Weights of a small transformer language model.
Size: 13 layers, vocabulary 1024, 5.31M parameters.
Each number is 128 + 32 x the weight over its row's rms, rounded and kept within 0 to 255. Layers, rows and columns count from 0. Numbers have three digits each. The size before them is the row's rms in percent of the matrix's.

# layer 4 MLP down (transposed), 512x192, rms 0.0875, rows 168-216, columns 0-95
099:141089157117118136094132078130184084116131143092138111111162167126074096118106151195143093132169115116158127139135142086103101062178198156104181132171145114108147131105137124124163168121142116114102203082143147085136226167069120163116097107134149136149137123143159196087153084142163157061
078:170123111162177151110124115163129116124072149203188138153089133090086133094124088137095082125143167161133120092101145022156083139118164134136095119104120118163076181150116148109128135074115095118157105122058092113132121153148143050140100111110159147154054051148156092112103157119093131132
097:127129096156115131106103085137056090157095158100102097116125134116127122157066055218135200145127180131133110149122116110156140133104128171153142141175116111136153113130044089186192153148111135119129123069139195121152103118144116166160154133170082091124100087122119079113109123131125131192
104:129103128183125110115191123124126122142106147200181070107130098058126116152145119175115110127189097120122126114078114243149107108134129145086111111141150094124113063161104156095119132124132112118175109142113125118084131113162071132157140117135143130185150163198151134096130121185119103212
097:140084079143169108095141085133175134141125122013148169109147114092173154168146017105121122126150095179120115156150112082114137153142090141118120137129145152104122174160081140171153141112095085110106125107077101112173123065135142166096128092144162078146161054139142069108141141156144118147
082:082187069104068092094131143131095116109123138066150158103070142106095114147151148143126110080133136172075184107071142130190155150159125165151122171178120156134092134133108101108067092069157115138120130137130142194107172125107094143202152191127129163127141113180153115084185138160075129155
092:089074132118143170053104102116137092133094125181123171107046123099155075083150138129120130127116137154172147133147147109129092160106152108161111124112157114095132115112147098181106158100133117066111116121069102131149084111160147189082116160136174173103068100114102096109128106168109137085
097:112080169120151072156135135144096105145141151208110106113138122172153171133126229126082144102134119128131120130115113104144223117082143085134091145113176172208145119101121158068106174110148108105141079124148095074078149162166159144120169090098194129124098099112110144187132115085095106136
107:175111142107132161189115126107101115128114123106112148082098086130120125153162132117058166106138151182128058121158124041115125109119174160102114142146129198185127107146187139100171099093127093062163103115127073077127125166145138154108147113076144152132116109108108094090140086094136179124
112:189183107122157148109097110119143103103101125123131107091149151119115120115106166132119092130193131160169128129105070084145133062137109187103109126122146139115135127085154070162098087129093083054095108085179112089181106079134199111107152182143160099151091074141124113150179120120119184119
083:115089153162111161198142154177104131196118095094093122134069099183131146083131145178106209157134152131144118127166108163087106164070165131130158131130170164106151097097175106176099191171137153129128164133089110150089115110181108093092156156093156096183123116150183129124118134224125124175
109:139128110137124155153126099092155123129111072099080132117141050136162133152139080096101137118162123130136082058121137201119081130065168134139204123120110174202157135143170148094204086110122180074131135118052112115150107180175113150154140098065115129157140137108152111156124090098092136137
091:121112152117083156033161187109136117146192128099133106141141096062161144077114101162137144150057135117089130127125087232132137117182117107155152100154071152119119103132220101151144153183128183135098148121145133106145090100097121162146120140109148149126123134155147100116127133143122087174
108:127168127127120114135112132120179127146206113083115074149062102180156121083139117091139124136135116141097191138143138160157138098076141157109152174155137122115111115134080119080092116112098164158169097155163096141107146124116104113132102074147130097150136157169101153136140121191123174130
080:217122093124137136124134103134151140138105208102104142128100099138090077128153136092123146164142177172193092185093116084150100168112149068116113083139098094169126128135148108126116139146171167163115116135095156139174068155117100077094137119121175085086158107128098162157127071122116119200
103:112105142078087130129085086176147111187134127130125120093099146154123172179116169117183087182094089114139189136129124046119183112113141140146134184126137128125124178107121117093137104167058104098061091195094142104116097055106115097202155129144144151098126099151148127105096132116093156084
082:096103162190137124127110170095164114101096157175099144109156132106113100148101159091149085160136094196206136148152125107074141109156160074113099149109176178191156102117124139094131139121148151102122070148128156197147137102061165106174051092126125075153101124097098142171107099153170150116
097:138165090148046131144193168155098107131136166181134074168078147115138103177112137080134142089158164185176147118102104086123109188076106129083135161093064139145086089111162177152088123116137164063166135149173106155126114115133108112145138083125135109211140116081129107132216105084146134150
102:139115123172085134122178135089128138156125154186164154144170192124082132159119177140063191112100118116118145143113075070127120135130142195074161172140119133151110126120136120152130157175090066092114095143188113124092173179154127088104136155128151087125141099151131188151096111065183152109
097:146079081155110084140129111105076136111057105165113144147169170167142185125143097119086148172189185196087114063149090038093129158146123176129130120085120157080146170135074121148160110156103114127165141105135159225122089089162092182131111208145111137149135087182123115123109146112098153093
120:122167179137154168145165101106139149142121103193161107152147099121148089156112143130166183160085144126091142104165134118086076068095144123070156150132133161132114097133141151133151093163065105165106182112167151156110193117133124098106093178136177105107093181120169156123107187106158157148
097:121146094175083073150150123164162109168121150150115122103179161102196129099138119150100131121170108120178203131168171193192143177137164119140156123147126100098118138120092141104098137118099136173041140149125093078129137072138112141119115105116113147172157077057065114107061102149103116141
101:141057147149137138147130167123128084126187151111149056164143162163084154110122149120141075065099189110128107139148121154140114051134114159101133093173094112110147166150190149117149108112105092163151138142155100120132158095114097127084110136143194103108121156096178098152171098124119041102
108:102140131174095151117166119127093122137131118161168134133097084141148104137114124134124111113157093061095091130075154247081135097158105115129117125110120151113106113121072119098113112135111075160174116096176135095101122123147034104125135102149145120152098155175155113165133155147105113151
114:096132079081089082181141090155076152165122136138158100132158191125072193213141097070155121159114093212117117118164111090115116105111155182176122132120153151153162130129106083124073155191130140181163091083124127146084151112162112089152168134131143159112136067120088141121079186098145102081
098:211083113081078102097100167110142097190151105114076085129142129106077127162124074094139133119152157100102158125077119103210109073120151189135077063113143113139091151112131149105179110129103100080127122087115130179099137087104038163194091136164120113181151177122139069115118163156123142133
104:111097119109102222136139101151109209133100087108072149127138137142131084131151099124129169142055139150111127100132148130096152110060199148150136128088191152133168099113145134181125165144094109137051129151069220162091162151139130188106166113127116179125204126079093135121194117138152139112
099:118155123200088124108137198177165142143155183177123152134146088149127229126079128087080134136156091128118086124164160096058184134084075187119134100118136159141105134148136115145203150161100121141110107103132139116131033166132080105107148108130132102167186082173081108116105127144161172144
088:080187113121216141085159121127113169116080176093160097147093084118085189131111143125126092128167167117129134094141090118100127153165136107127178125139123119149065108089093112139135153167058131151078084128106137104146141060096122135129123094126133125099136144154140184107108059155093141159
093:081091168141151155063128151176140136130096101116108096122075124093099149108103177090086110132123141157104101147137126172082116083074143169136131150085100134118096091078131096119185085151131078148168125117141135119094104179145117096104085156197160118136085091089094100203158117063120112106
090:148136107101122065161123122117162130123124083120136150112169122158139103079142140165157118153166113137150149099093119058123084092148185086135146190113085203111189106128128113085139163146121161086088177129137164100162115162119139134087098149136086164162086099162217168117091146134113157133
105:070128127132099125180093111130105142064162105146126141158077065111163069104126120111140133156093139100139090092117155160158060137078158111080105154114137139104127125122103071160106136116184131093077120175136099117161136202135170133066123105131125110102106164120141115155137163038088141105
099:073091111083139156110168083098102129139148122128177072195125064133117060113127124152137134098112154087102159167129115133130099128112149105157099123110111184145111123094162117126168144103106129155144099140139122064130209127213108095096138120122193140106080208114142174149160157110102084175
085:098154089072057104148081142131097118102106165146143115125123222164128143107114144141127100117050150162101120104108082122100146159126190117135160153129124155122129073110144108141154166149167210137071139158151101143150065184093212115115133142180130120109128129089118171097137161163146169109
081:137120146140139175101099117140169150159088087113116177196108143134095175162121174134070172175169179070125087165173151159145112158109142077099121167143184182101126090116157164112073154075125104176087149091109175142116147129129122175153105082138099131124152161103154134121194167143144122142
107:125106105161157129034138112142111193112104099079120168144108139139152084140108132159124113114132163142172101126098188097101119126203167117102159125122129190076138096169101128105177125142152082101089185068117134188154147100062126082187111205168097129142173151096104105116171093145084163162
107:107158178139098105129136137083157098136079119061107156123104181124086064126097114116110142162134146115103083152129122084104130125144172167169148139136055178166186103127148137154115119160130108093121126124122173077099152160146194103117133127190094173060136105073165167089128111183129143104
107:153160110182082153145207131142069173143107126174147079098120130159108094147095140118180113094180054202157124041098158149119067098148151145167148077091100075183150137102110210171113131174139153122204058167117122130078176129148123158182163170115129160122135162110119077151133116122107131140
104:077187139047104119170117118114142044108097106145114117139145168101108063095168118140129115138179128082078156133091088123103152110103069108110092087137139116144094122126222073188150091104167173106106138055153107189183107132101133123119093150159134118111134080105146114099134127146144091106
094:134178108158155088201147097114086114069133103049122146147098151110176143155124093113134123107149185110138121103114115030140124109080162154118174107109129127103150163180097087104147115138145135082150148100077106110146120135129127112138127053158154144164166113124115126064071123125135129093
103:101190138107112074155078137131144122144130071141106113104069152118073123128127095101142106167076111126100129076147191200089147128147093072079083118121101127108097144113168158103155088148125129113133110135154136177158147108127092099158130186139140125183167180118063153110080161144123093113
086:126177139133114147155128112076143151112135117133091131078128098182151157141123087142128118099144109154091129113116195209097069101077139126131178066108110184116123105081080187114157197166101200081103117130092104125110119133142113119101120115101117157123180148125150111089165131161156114133
116:049130128167167093079138090127138143128087142138100120178128107135134133104136079136180120125102170159101108092154107173135122196137085079108132103154177074115145108111158137072153100114183169172130105150110139193125123100121120099136105140128169104141132186178169172188117130082089094169
092:170160101154129117090168149127124187090144115168116116121099125145205148067137107117136116129094099123125086083143153160132183125157155079155168129104101147177159147149088119127131183161167066165092150148100121119050187086141132110153125062119133176079147147190142126160090081184115139197
092:137143129060061157135107090153115139166147128100094162129107187125095136134127174139149139069172183156094150092115133086112120116113154145097170117172095110109132132084123133092168128143113106106093136099131148105159103108104152149105116128142182138123090094155141149119104144100113137123
100:083121115092125097125120185119104130164160155062049128133156141136109202122085102092107121166175100172108226139147118213147163136125095188143152122131141107117112128133133146124121117139102101120108128172182123142106132128033113138122090114130160103140111098163099116085133119135097138118
096:159138134173104091148170105103126128110106089129107172100107129161071109121055174102107124130151175112132185084178158072176130120146118110090080120121081145154134128073176117105153137126113177158082209128088139139128132119114131182152106175153135147135135104130105186080151187160097171127
112:173120100086120149129079143191115100156049146113116131134130169157156152084130102106138091119124143099075102127114154069171189078186149173155141118100183099152160119134138095154129124132170107112080142141166124107121068051106112100109145153119113155120140116182085113153160132082126109065
103:100120118137117157046149109099125122162172139147131131169161162112134080091094119135103149070112137162091113187125159240103140230177102177145141174171132024096193115112106118109159137142086129197098123168095146092146069099148167138134134153164102073104144100159160102126121136119149103143
# layer 4 MLP gate, 512x192, rms 0.097, rows 169-216, columns 0-95
081:158093110049176075196099108116169148123116031121167124123111129161155081103143129170091092111109062119079125157082167107146124122121143107148146140088115185149207119157084128134125076115089125140134082139158177106122120127136141139142157131065073128105164147119085185108126113087083148098
089:121125090094081083054178143140176137127094085066150169103171149115123062125148135177127092143123066152074082133159120119151187170100098183063152084148118142121160188160134153133119173192119146151151076114150185111094173071126098108137180128145056131125146148153128090127125084138110129153
102:107155120148172174095152127050138090138113150177134186174113156086147120121123132125100120152131132119138078121133118098073072097079193140101159114107052136138150121128151165116179125179180088133116162143188156118173123062137090131144179107150100087126106151163186121126114128117077139129
092:096117183126135148150097112121193118202125101113133173097112113092140185136187122116121150122093137100159130093108097177055122154177120107095111113137093131112149109133152066101133127160052158157078098128110132118061076145105134151149157146107080137118091165081090111150157156169116081101
075:157136103146140140149184097115200058101109140158136137136202143084185105190198158101087173146104144126116155056143115112137087145198107105140120084122071101109139112113103062168082091102148123123104107097080100088140173137120165144095144122121167117116151123171146116134120132096130137054
091:101137144104077187078151087172187121037174113241170110154106173116129092143111126162127140113149110116142098144130136160161080148085144148100099115126149079166101108097149155143141072134124119139124154134157107141150159148132110181074121114166157085101097119162159137112150112149129094077
093:160165117060109139125097089096088110183113118199114082126137119128119129183167132141152186148150093092173104083087165085173124152091063153154106152179083122125156108157163121156150164168099130106137105097156102153101148083157164107128126123120115164123130118181114131135116219082117089079
097:151084125114151090073143090194074119208104160177118089117113200099103091119088107098158136134168203098060065132129154111082166102085110165096104148136124121123132110154068088153152161126146129131072150129109056149107133111120191137144144186165118103099137146127085122186111144117138163106
107:151106074131091057153178084180072165126123158092161159094142164156119146099148136103129177147110139134146141052120171142088164144134136129164114137103158153081151180150135110151210177143148140130099122189121166123079118140197124170123106144104112139093100125073163147120102101085089107085
088:149058170176118130129083126146147148142123140120168146083131084102127159132108100092068175137071154106141132118127107118101118151146150154116156136055153104137091102131137127122153112157172190120157136108061122177169124148115201121076087177151110134132093108122126101111105171177126105119
105:082150148139126165140111117144093080147125111168151125121135213145141116067108126112166138157156160081136049132119136112092115129049114188121214061117085147155184176143106155164110097069149117111153195116137092203135090122122084162138151150150137130152145110149169191142135146114144110133
087:139121105064088177085097152099069128132158168113150106123109153116128125119125165123085143110125168087075123089105156058179127153166170126099157116098072063098138136167088129132102180123182139108092127131170168156144184095168149194145117128069092130149106086163119086130116162145108077119
109:202172125190104145165129138151116104174127181051111156118120180141111132170073121119155101181143115131160138138172136115074174143203166201156090127132102164096165149113127136100110102139082110095161081149141143116114130132109118106149156166189126085118110142044138052118111112107059133105
080:113091160091163161129160136163167182148165113126165156091109168097123096136157164109103104097150150105085124118173140101157111092100093119075149128158163143185167070133113115056131085113170147146066134091156076182135179130125183118114120134146137076197147160159143163133108100156112171163
097:151148075088133142136158175111169135064165119127151084151129135103103059100118165092153101133128162137083108101126109091111146113133142159106042102125163167131163162143162129084162143149147172163092110116162173126191110129142045151093144138113103107150094159106109203119176107194076090113
081:130118164114168159148083153181131114125085144115086143140112150097182076153087146124151159141154255107131100132138182126107130151115186117106165147077117098167073087122096112121084079111080095103090139146158089053111132129116158116154136122140085166134160064080116042057080096126137149044
097:160055072129138153170137203178131056051126055131155108189183147077159158167118104173107106094123108124123117069106080097116139099118119160148110145104143153134155100169120158123124145147136134120056123161112084140123180118140059175114102168140120109133102148142165053127080121135185148091
096:109120049133143085084185159122159150175120112152118174130150147133136109146160156106155193102165089151145127107126139112098118173199105140120103064134106170121172115139168100154138121111105143109124134177151127085157110124137089166156156130101131122138134129148156091105168176157152147109
095:165147164141130187129142159194150099156193146148115121160120171076113113169146178144102113058100111086098116138153124070168135161139123180152124144148123099162095109131177114137160160128198098159118142130133086150183157142125141106089167110142177172101105115166156077080183130147081109117
125:142149112097099164054121081096166151155120144159161125075149079116052171138196116065116141127119107130119112120131147123116096096066132171138164058087135192097119048104099168186098147170140115134114110138131174134100154120169109142134116123169096135093126149158139164154095131120185119110
093:143148137145139163101162100118127164150071109111107145103042146133111158165139097151114186160155145099139091088104156127108212143106096095101084142111106176103107084108075088132135098091087100103142154182170070140141149134119170114163121113118116081159079164156185138100156082100169074137
103:072129114141093145127081188144134139128123096076126214115093155094133140137155190110084115186124122154110106146156146080149146092122081092126143084057123155174115189147172134118103130150075124122110149111202082180140108093171140058167087106097119083166110131057138158115164130088123138081
119:138139075133145110115125091099096169133163078154134180111105134116121129158084108138045178112144123113107144157130154129074100117131135103140129139099130141131128180138105095170097091120157112182087165123105120124174160068201108102113162075101085118134101129128188081122106124141072140088
117:168180138135113131100129107106062093164092161104095134150093136137082100125124174126100079143177135060074103115135124091092124163090159183108081134145103170134165078125128159097212126112132118126166175103179175158178126167091168186132106122111138147090120165152125133133154149092070166112
097:135140162154146193114074135119112116138135143080156170107104071157159092097154169079171099117108099185166167100123190109158101121122079077143130070086044114095151116098105071128110119141129146127127130135185192104199106081177136131095159161128112106129151151057131121155211137109085088151
117:131095116095137085107123187140166118130116090142112138099141191153113121128080157138144123116132159097056089166138115079128092148138118139158230112123093151131164142174164124065108151118150111156148177092135111141136127095074139112076087103145048124129063087151132107115115157093081140090
089:167130118104109085152117194104134112197091113135100131159088129121144107095107121126088129082145128111156097130107089122130141059139141156136170086128066167123161102133138163149134128128095115107122068146139146144152132140178125134106158181086133145032146064131091147142206154105208142121
087:171150170153173154116201138128094113063150186173127160065120160108120133113114153046140143137125149095136127110128091113122149124152150106154109172125171127095116180121153106088122125144202150095138098118143118091132108156085150135125125102112093094130135123094120069116147150149087103158
095:071151157138119149126143150145106101109140153163125152133095190147120102118110167140117101156193156092089168118134163169095119153138132164184153147122100084109134147183085150105106164106176096159174149142150130157150136113110097108118141155121094068136156050158155137094121097173103122131
088:113095111168082167151116188127154148049178164217162140178136111137196099136076104109166153128090128114109108142105150104096072119139131120093105136126071137187123199067104196157182090151139146136154146096124138182127161149154069126132137101113166136106136173066145130114097140116105110182
105:101058140077136180148130128118149069066159148118210084129174113107184111126098091134180106119159171132161080057158134099155082151130165132091134088164086119116126134110082118149173114119182123106173086092179122122142093138140130124122156095120184064117129182130140056128139147152107182193
103:164062157079108146128125176105128134196156104147138120153191169134113176168140174129091096140130144094133050096167133086146103179171133109122151149092099164188110144138145135134129142163118098111130125138184172099127200107109171131106187148095128196095105078099099154145112107081185132144
090:120102165144095124151125072088185055130206148167153168191121113111090128127127093142122112092125172101110162115173156093082082131162113133071090155103150113133084117093076127131186068137139145166129193124134181118174160115147126141109112096140202181104116157084137119078131122138124172074
082:145071144109169129146138107139162149073196073110116139094166150108118122173055128161151151094124129139092108172138089156133130120144175150137110098175151090111101126117093099104137112166188141178124144072065134082141103122166086173138149108181206145093121138096152113145106142142144144063
108:089142084129130136166100164126148130160165125126127123143116198038119141073099065056186161141096177108148179110116154087158152061120093186088130134118112170182133103147127088167110086099128141198171124112094078060193160101138098103120193122080132177095085153086128167128093162137179082074
105:118129113115118176057107077095069080141147094175133145104137120137115125068140159083074133174140140135137147113156110062128132198111088129143106122122119140115145053154117157115109156113166147085119106076163115145185128140124150216136101114076109189105109087163172152148104170120192188112
107:097144149149148064104132102091157090137119127111152156172127108138124140133117187181107172111086146087072159164135100125106105129088169150098152157100129142099168120070089108135132032083102090090082191137108170144134086049129091106184131111075060146078096114141152128133117113129131100108
111:148195084159098040158121172097122080164080058172120114185104135084132091150166159156089150115118135098066101166075106120131108091131129166120145097108134112158133151156164068152111145151141198172117129148118117117146135099120134114120170120183113143145108111126126097131220079141151068080
091:185133092182126083127084112103152078122114180124120124146149091140139127108174139109138129128091126126123131119072081148107121135109082100105200112108161095096117113127084136104124136168199130097126175131181118141166168165118132103115097115127089131087123143145118114187117167148175109190
095:095096124134110125130140164112159066155099081126102103078077147112152105135121199104131117179093175219132090107190087144170144151117125125104086139118100129148139162178163187157127129122164137097147106148126103112121146089148118114092099095175164088154098108181093155116133177144102155085
085:046137149111148173086171110108136180108132160136150173111124132154168152085132186154150155079123108123118103125167237112126131122113125099100158096100105147157130141113136066113119125073157106109075118112147145136159155121151064145135123078119159143141150122097133125151099146144029158114
122:107171130118113086158119082113114059120149102192178145148156104129123128181096152078100133140164145109120118147142098127109171169071140154160128145111083125109117121147165101130126161140122123133132130088074132111108195161129146150145205149140135103089112104164057141134161101114117144122
096:150157141118134090099128110145081098121117114135070090179107205121131108119168104200099113130133149085107177090074123129129123172143080102097125135152144083126101068168084140122216157120193126088122100151140099128176172077145099170147123154124115156088192107089124129125131118117113160029
096:106088225079132128128158115159212085141059187163155121160159169146140168152196134135100086150124128083088101157114093126099147103116151131144100139136157091164109106106165117138201153175134167145120113115068141116136122142098110174148110144125153121140160121146142133134112117143146111139
097:136138124087150174171217121124153162106144100098158106093092176074107103121133205109162135117092171091173186126101094113135171184093144155081076131089103088129120115163151157140112096122101131141141085109161168143229119091177169166078093152159133165130107112090124124086137149110093158112
099:132105126151109129111145164115108174106181111193075177182144124110162176201124113164074176093128137073072113128124110109160025142171149143142117123121183156138104123093109109175164120129135144092138105087141092073121193121126084131129125094125167160169098164132128109131087081112110169092
111:127111168140119117101193102109112190145140096134135153116162147092101129116144160158108183158156104137197121133172159129097110185143174119152116073117146113184116183082109149154169103132116103129096071151177182110128194113186196174102110167151092160064109079104122106142086083114098114105
103:132150120176128115131159074063187099105111141150096163169144171090103220155156130125139111080127143103101129111132101079124116160132137184135100176150071113155162110112133127061165126114153132151067122118156101070203170093131104091156185176144120057124127127143145107106162065079113156132
# layer 4 MLP up, 512x192, rms 0.0907, rows 169-216, columns 0-95
076:124131023129160144108103107201089115130112198113151077093187184154149079159190134094169163104083093156069172149093082183109157127136138125065182123134160123140105140092149118105129133109123118114101167113176129120129133184135116128213128129126134138099160147081145130125078122105187098177
094:111136156166126144134123058176171139094120128140121095187163159154119056124113066106073210074075105101163132161102131107149127068105144131148103155173141087093106087101131108119099107157094142120101099134115153076141127106100133157098171084129120123143094173136146099157164115097216092166
110:148187138167150164133107122064128118157133156156153131137115093123131128100128162116126128113168145112132096152159107142097129093098168177077148098126157121128139078107109196087151137143207100102172134150144143149139126113104072062148169074144118105155104085129165116118066128173114132137
096:177119109179172126122120099104090124132204183150171110118156102138083097117113155135164149158128106094140172144131157147181092217093060142140141189126134163109094107120143165103087087155143140054134120098133152135129128135100130066057143136135155146167146126163127191128091189082105186170
080:159152124153091147117103138157180095106124140161131082099108133165093143172109114123084073100101153118160147064139102112076182104090144174165166116130119110089116119183080102105107200110075202068178147140154171168126197218129101115127118124080132115116101144145103124091151148101122101130
096:122081103155130223159115186147155093060144123135118113113113132094167109134091143108159117084154199120119164141104178092156123138172119190089122154135142124123122099082018143142138116102207145198176172098115074125124102174112151133082105127133140121086140173133087118171111123178075168178
098:167153135122105097111116111110124105096136186092100119089118150127140092090162122099211162182117127130159158101101036180149118108085123135116069115161159141155130140133128093089166075135132082124114075200078177139100131125088092148143132180134148163120143140168113077179126134101053118158
101:143156172123064116170119135099111148095165124088122150111132092128123160136115114166083167120109046107136231092156108095141130154107129163155101146151128156070164127088141165106103036106130140144202061145098142067118134128127061126132113089093136092152134107154163129118154072151128128133
113:097149175079156153128052206095155090105141099165103097136151092132139122170154135134144068108146104112135162176124079082162087127095097137114089105194066109171115080120069169120091135096139170145176108101145091189147127090104153100100159142168157079180134148177136081145142168144104140194
083:150136150148170124117139142137162149153115029119072144095145154134133147164108173108089121153155180160207116116119095154122151126098144092166108140135148120179080106062121153145144186178149117132165142157115109094109166135081146107124100093119095119145091139110154135089147116111139118068
102:099196162133140103185111110093143144102174157140109106155156096125147176123133083171096144174175105111112104080149146123104094155103119139163171092171124132167128112115112116143130149114151134108111064173126061151132150108164092149125192086116156109086130119144213140143166169106166123109
086:184077101135136127136200117136137132107105110181112093115080155121089134126102118104116057117054109111147101101155178104133144111195144151106140100103057093123179109135051150159115111167091129123209144114104135207119157172120194194086155151143135092157157059162078149157109154136130095074
111:176157144149122150137177166128123137162132191125093130115121163142176158158101104181191123145102138131160124144127136144056129149201216140062130091174147137140212122149065110060145143142101107126130071102127139113113154127097137107078116108146097091092099111112145099139099124082124129085
082:111147086138172126138092138143134157118083090087149147131146146136099157194090115115064068107115099173117131192118080084114117174147186155066148140097117169096098134142108142114099101123127142178133112089149081155048143093113205069093100163100092151093134167150151119133099098132140151166
092:122113164083129135192129133171152117181088118139065132111097093154115146163135168102131111159083154124187185145122137112099200213080096136108177154159104114102085107181097144144109096120139157100146122172144048142115091118127183028128122138163101097151149135156121113123111112101109136128
082:122185124139127140137178136159164143061220195109109165105143127122139117116127161128133128121181155118212168090129167131128126111159144105135081129122171093160063141101100132127114083099092118136074071084140144131163096102118084171154073101143132083093139095123191124131133150167168101129
102:076162145123123144132110125119160159158045174158138136096092149141175114160075165110152184102127242135131133096103132084098120131110101136161151134082064132176135117123136148160107088114146133120120123098123177140090090102136123093095123149105119089130117055112110085136164154106182117071
100:114109166139128123193089173121086112140118172125187161107109123127090124129141126194084094142119181143119111129138138171148114083076180132139146173106110082184113111099082131065130082117099091122127154088156135153140123086125172140130156155094144115132124066107168163137096093105110138112
089:107137145168132072133112121070172110152097085100122132112094094105112126058112100137130090154170148122096142102102190176132121116145091134150106060139113156067188136158099155083068103156110162133117144186196141148113127125118069169104085155140103127190147118136121106134126146113182129064
125:156160146106158148125156119097157123146158027138145174139119141159086128114089174113036101124102159165200106188147125134136093124113147094175123106119115141156104191191155171119121148156112151101138099160164126096069101100116187136169115101122075199157119155126146162169211126120110114166
100:112151076150134121092152110078086153123125175076104143174037098119160117090164189120103137136130117080182142140120166092101127124131095147111192113116178117136149106136122151102124131139122131160115154129115070108159098137068120061169114135165142095144169152105151150135162161050172117146
102:119142145052069125114148202139096127081188096082105101135135141171153104123120128163140142115151150134169070145046090133108114085118097149139182090098122117145138145117107136111111092089105148085168105123128141145142114125196095162158155151135128099122131151105118154139114125119076069120
120:119158103114137125115128057076128156140131125145160164162090139101197108173097122149061138115207144097134179200124159131122111113132172083094094121096103137162098163133090111180101131154160133138089176143062097153183171095209068139143115079089133115163121144108146054123093109143088116099
116:132137033066122086121140086134088140130109127143132121153111146113122160174082114089092124121150125181145140168204146155149148134073097148133137132143141138081119170090097149121096149196127133160194075126162125147089102124145173127151178164154140129111164115108092167131094151105127131130
098:129112078094123084126113174119144105151078107133070190148149167184099132165106198138097134124176139151173088110113153111078157087119125122072148090139129154143088113138025139087117110110128119081151151139163157145104117142108169089117087133101124138095140104121151095122104193040124127092
109:150107105161144149145105083089109186136154142121122166191091081106118146130157159085122188086134108153159175120114115159157136144097152140127032145130145132169132076081130149153138129153090097168139122150076111148122120165215115143119197161137139169124202146075094071118170180101108191137
090:107060091140118200109104123171135182075109116101131124150156127095161100165140135132154107130110127127132102184104120124111114192153102161092143172108173144113118091124142171172112122130122174134156085054168098115105177164158140129102103185133140110143188178104148136135093116109077155118
083:139136123156142091154156105119167107125148123145157127146141074107141119169114174100151086047127212111125102035137118119103132118136171113069156146089141117099062095148082128081128148165082104053131118129206163121162099113088083132162144120061093104101178129153070123162111136138129099186
091:159107143124111208103148158172089132160139152099078127133145128129148203103155163127082121052159146151162089086110128123097152110078155163129109142157104050103128082147063130089140204146129121127120124123178147148081119147121126142087070112170154090156160107137162123187176117121142123115
091:131172125084162149159170171141115152109098159128123123104115145073133104133149125116166158151122055079200178185145093114134125138135158169126103134158097063138193095115137069189126117135130104153129115114139143164145149142086109144093079152107136130168157226137095065106135130152111164190
102:167135122118115173117113154159147174093216120151114115124176110138163200132111156170132154158169137175113134116111117094201201181129148138104146181145090150137127141089156134145053100121114148166139141138175152125153183180078068084116122191106158131086107079082108151118141140154110145132
095:142124143126158134110142097087115067167201158132142087117163110146082079165114163141120138118067137140124120082118100125115130154157131156132208126058097159147101129107131121106155133115116055116170133133165233073099156131109131124128155079106148139081109148146121136123133093148148085121
088:090129116122152089157138146143141073147137137038150118119164120173222172118134126127140171107117132115117154060135117138191185083162106100147160106081177162146174158165119172158076157110135111143099128078162146108101120133089066061114094089136108155078124149148187091132152141148147151181
078:128144126186156115163114111155148083126124122137144020169105130129112042148118160085161123125126161106138056138142100121166101109134138148111084108124178120136178139086142160131073108131107078163094148122142138100122135181115081164159122051170165119087190160114110123072145140066130158116
110:183118166070162142154103108201184175144086069116097083128139139123180093165156157124127105120103079147157119150123086125105167104160179135131121104124132133071189171151074110090160149125133124138165094138177131164146161149175104149112166143168201095120076120107078096091109113133130107153
108:146150157159062068148186161130151157181160146057169124156128195102135150124161066084150149113145164057182117153140178122108096042121181153163119182111168139153140143105137154102162095148132117162108188168098168126096182121147099116112153119172106115125129116095125106099107094108093085086
112:135136149106133137083123146081124158138077121143103062143133115109114067138117081086098141144131149103138104114179111169128112085076101094107104060099062090129147171112167107120137188113098145119179118116115108179086149155092156135130124147126204115090145136122190089115121130131114113159
107:156122123126101070132087107132137127139135111143147114166216091156056039079114127165188113107122125159100124130092104098168178134156117149086136101165111078159130187102128130143134136161105143107143125063130128137189129075145176101150146156099121130178113149056096112117109101160111105127
093:069158105107119150161186123196144167162140138112172182085112176034109122162111154122115136178120123117138096108136121133218127105107187152137110165129149192160152118120098147126151124087126138156158098129135182118150107137138098106181163144123204217177182109114076125143149148131089122141
091:081138126125103100069161079159167121104036044122056136130116131111102101160137150111095157150124143197107155124149127133160092145152084126039090118121148117078158149146140155196143128147149108150081079117151106095137145088144169074116099123166071109125171148097119174068105120108100108079
086:107157105112155135120168140119100137165205094117095126135173140129110150084095120141157091082165152086081163098150160121137132106149121113162100116145126154126097162157088160140129113168127171125095112112170128147202170084190046105117113129124120133131114183152169073078131188082128168153
128:100173161131145090170104092100099097087166146184152123102131088103119115141096110085107162171171164139126122169153092143111165176091128155175139157100098119095100144141166097122106185144122149136145135096080108101101176151118143140106183149153156100086136112115073143109152105119133146167
089:076116082137092150124174159132145115135082113106139123162121149101186136075109094126122092153057118167114114134170089092180213155136157149126144163115161132128128124108128110116173093165168126104164101185109121128136104120155122107138099147088184177121128100093147153075123095133152183141
085:136149079097084155066116098169107090138072139099127082135122172095166073141124206108184097132097140136071118081113092138108184099174109111118169037120094158117146182074158078161125177123089146143113196135145078104166075096164155132139140111066091105113138152104099127130135132066129136113
098:076147108103122148152181175093105107130100081123163108168092186090086165140095116079163131136106175140154212157123091122140114111131155136133058136117143089105089139149167178166123094153089093172132100158122144124148124122193118108144122156135178162140118120086167141126166166160109076109
096:135124120139146137148131069121161186087134136099197077169143114118105088053125094110187136110181143133153149136123109106155122199136145120131080143113126114171120088075154127165079161102119108196096151104118124174094160125098153202103164132183151168070151208123082168166149164175111132148
123:112124114125104186151072209176157083081066181127082117164118171144118092128108108117137084107117108082054093128088112083118149082103122141114121189129081141131188098143104097112119137114164149138093145131117075168153070090077111111130147109119134135123117127226146128149168133124108163150
104:102160106186087100149189108057138135121108162099096143127158123158135154131084174119144083080112130106163102100148129130185138139151145135135146152108112067174130111139165152090108097055105145122076141165121111090133147126170086137088132130113156147143112084150141147041162070103116113171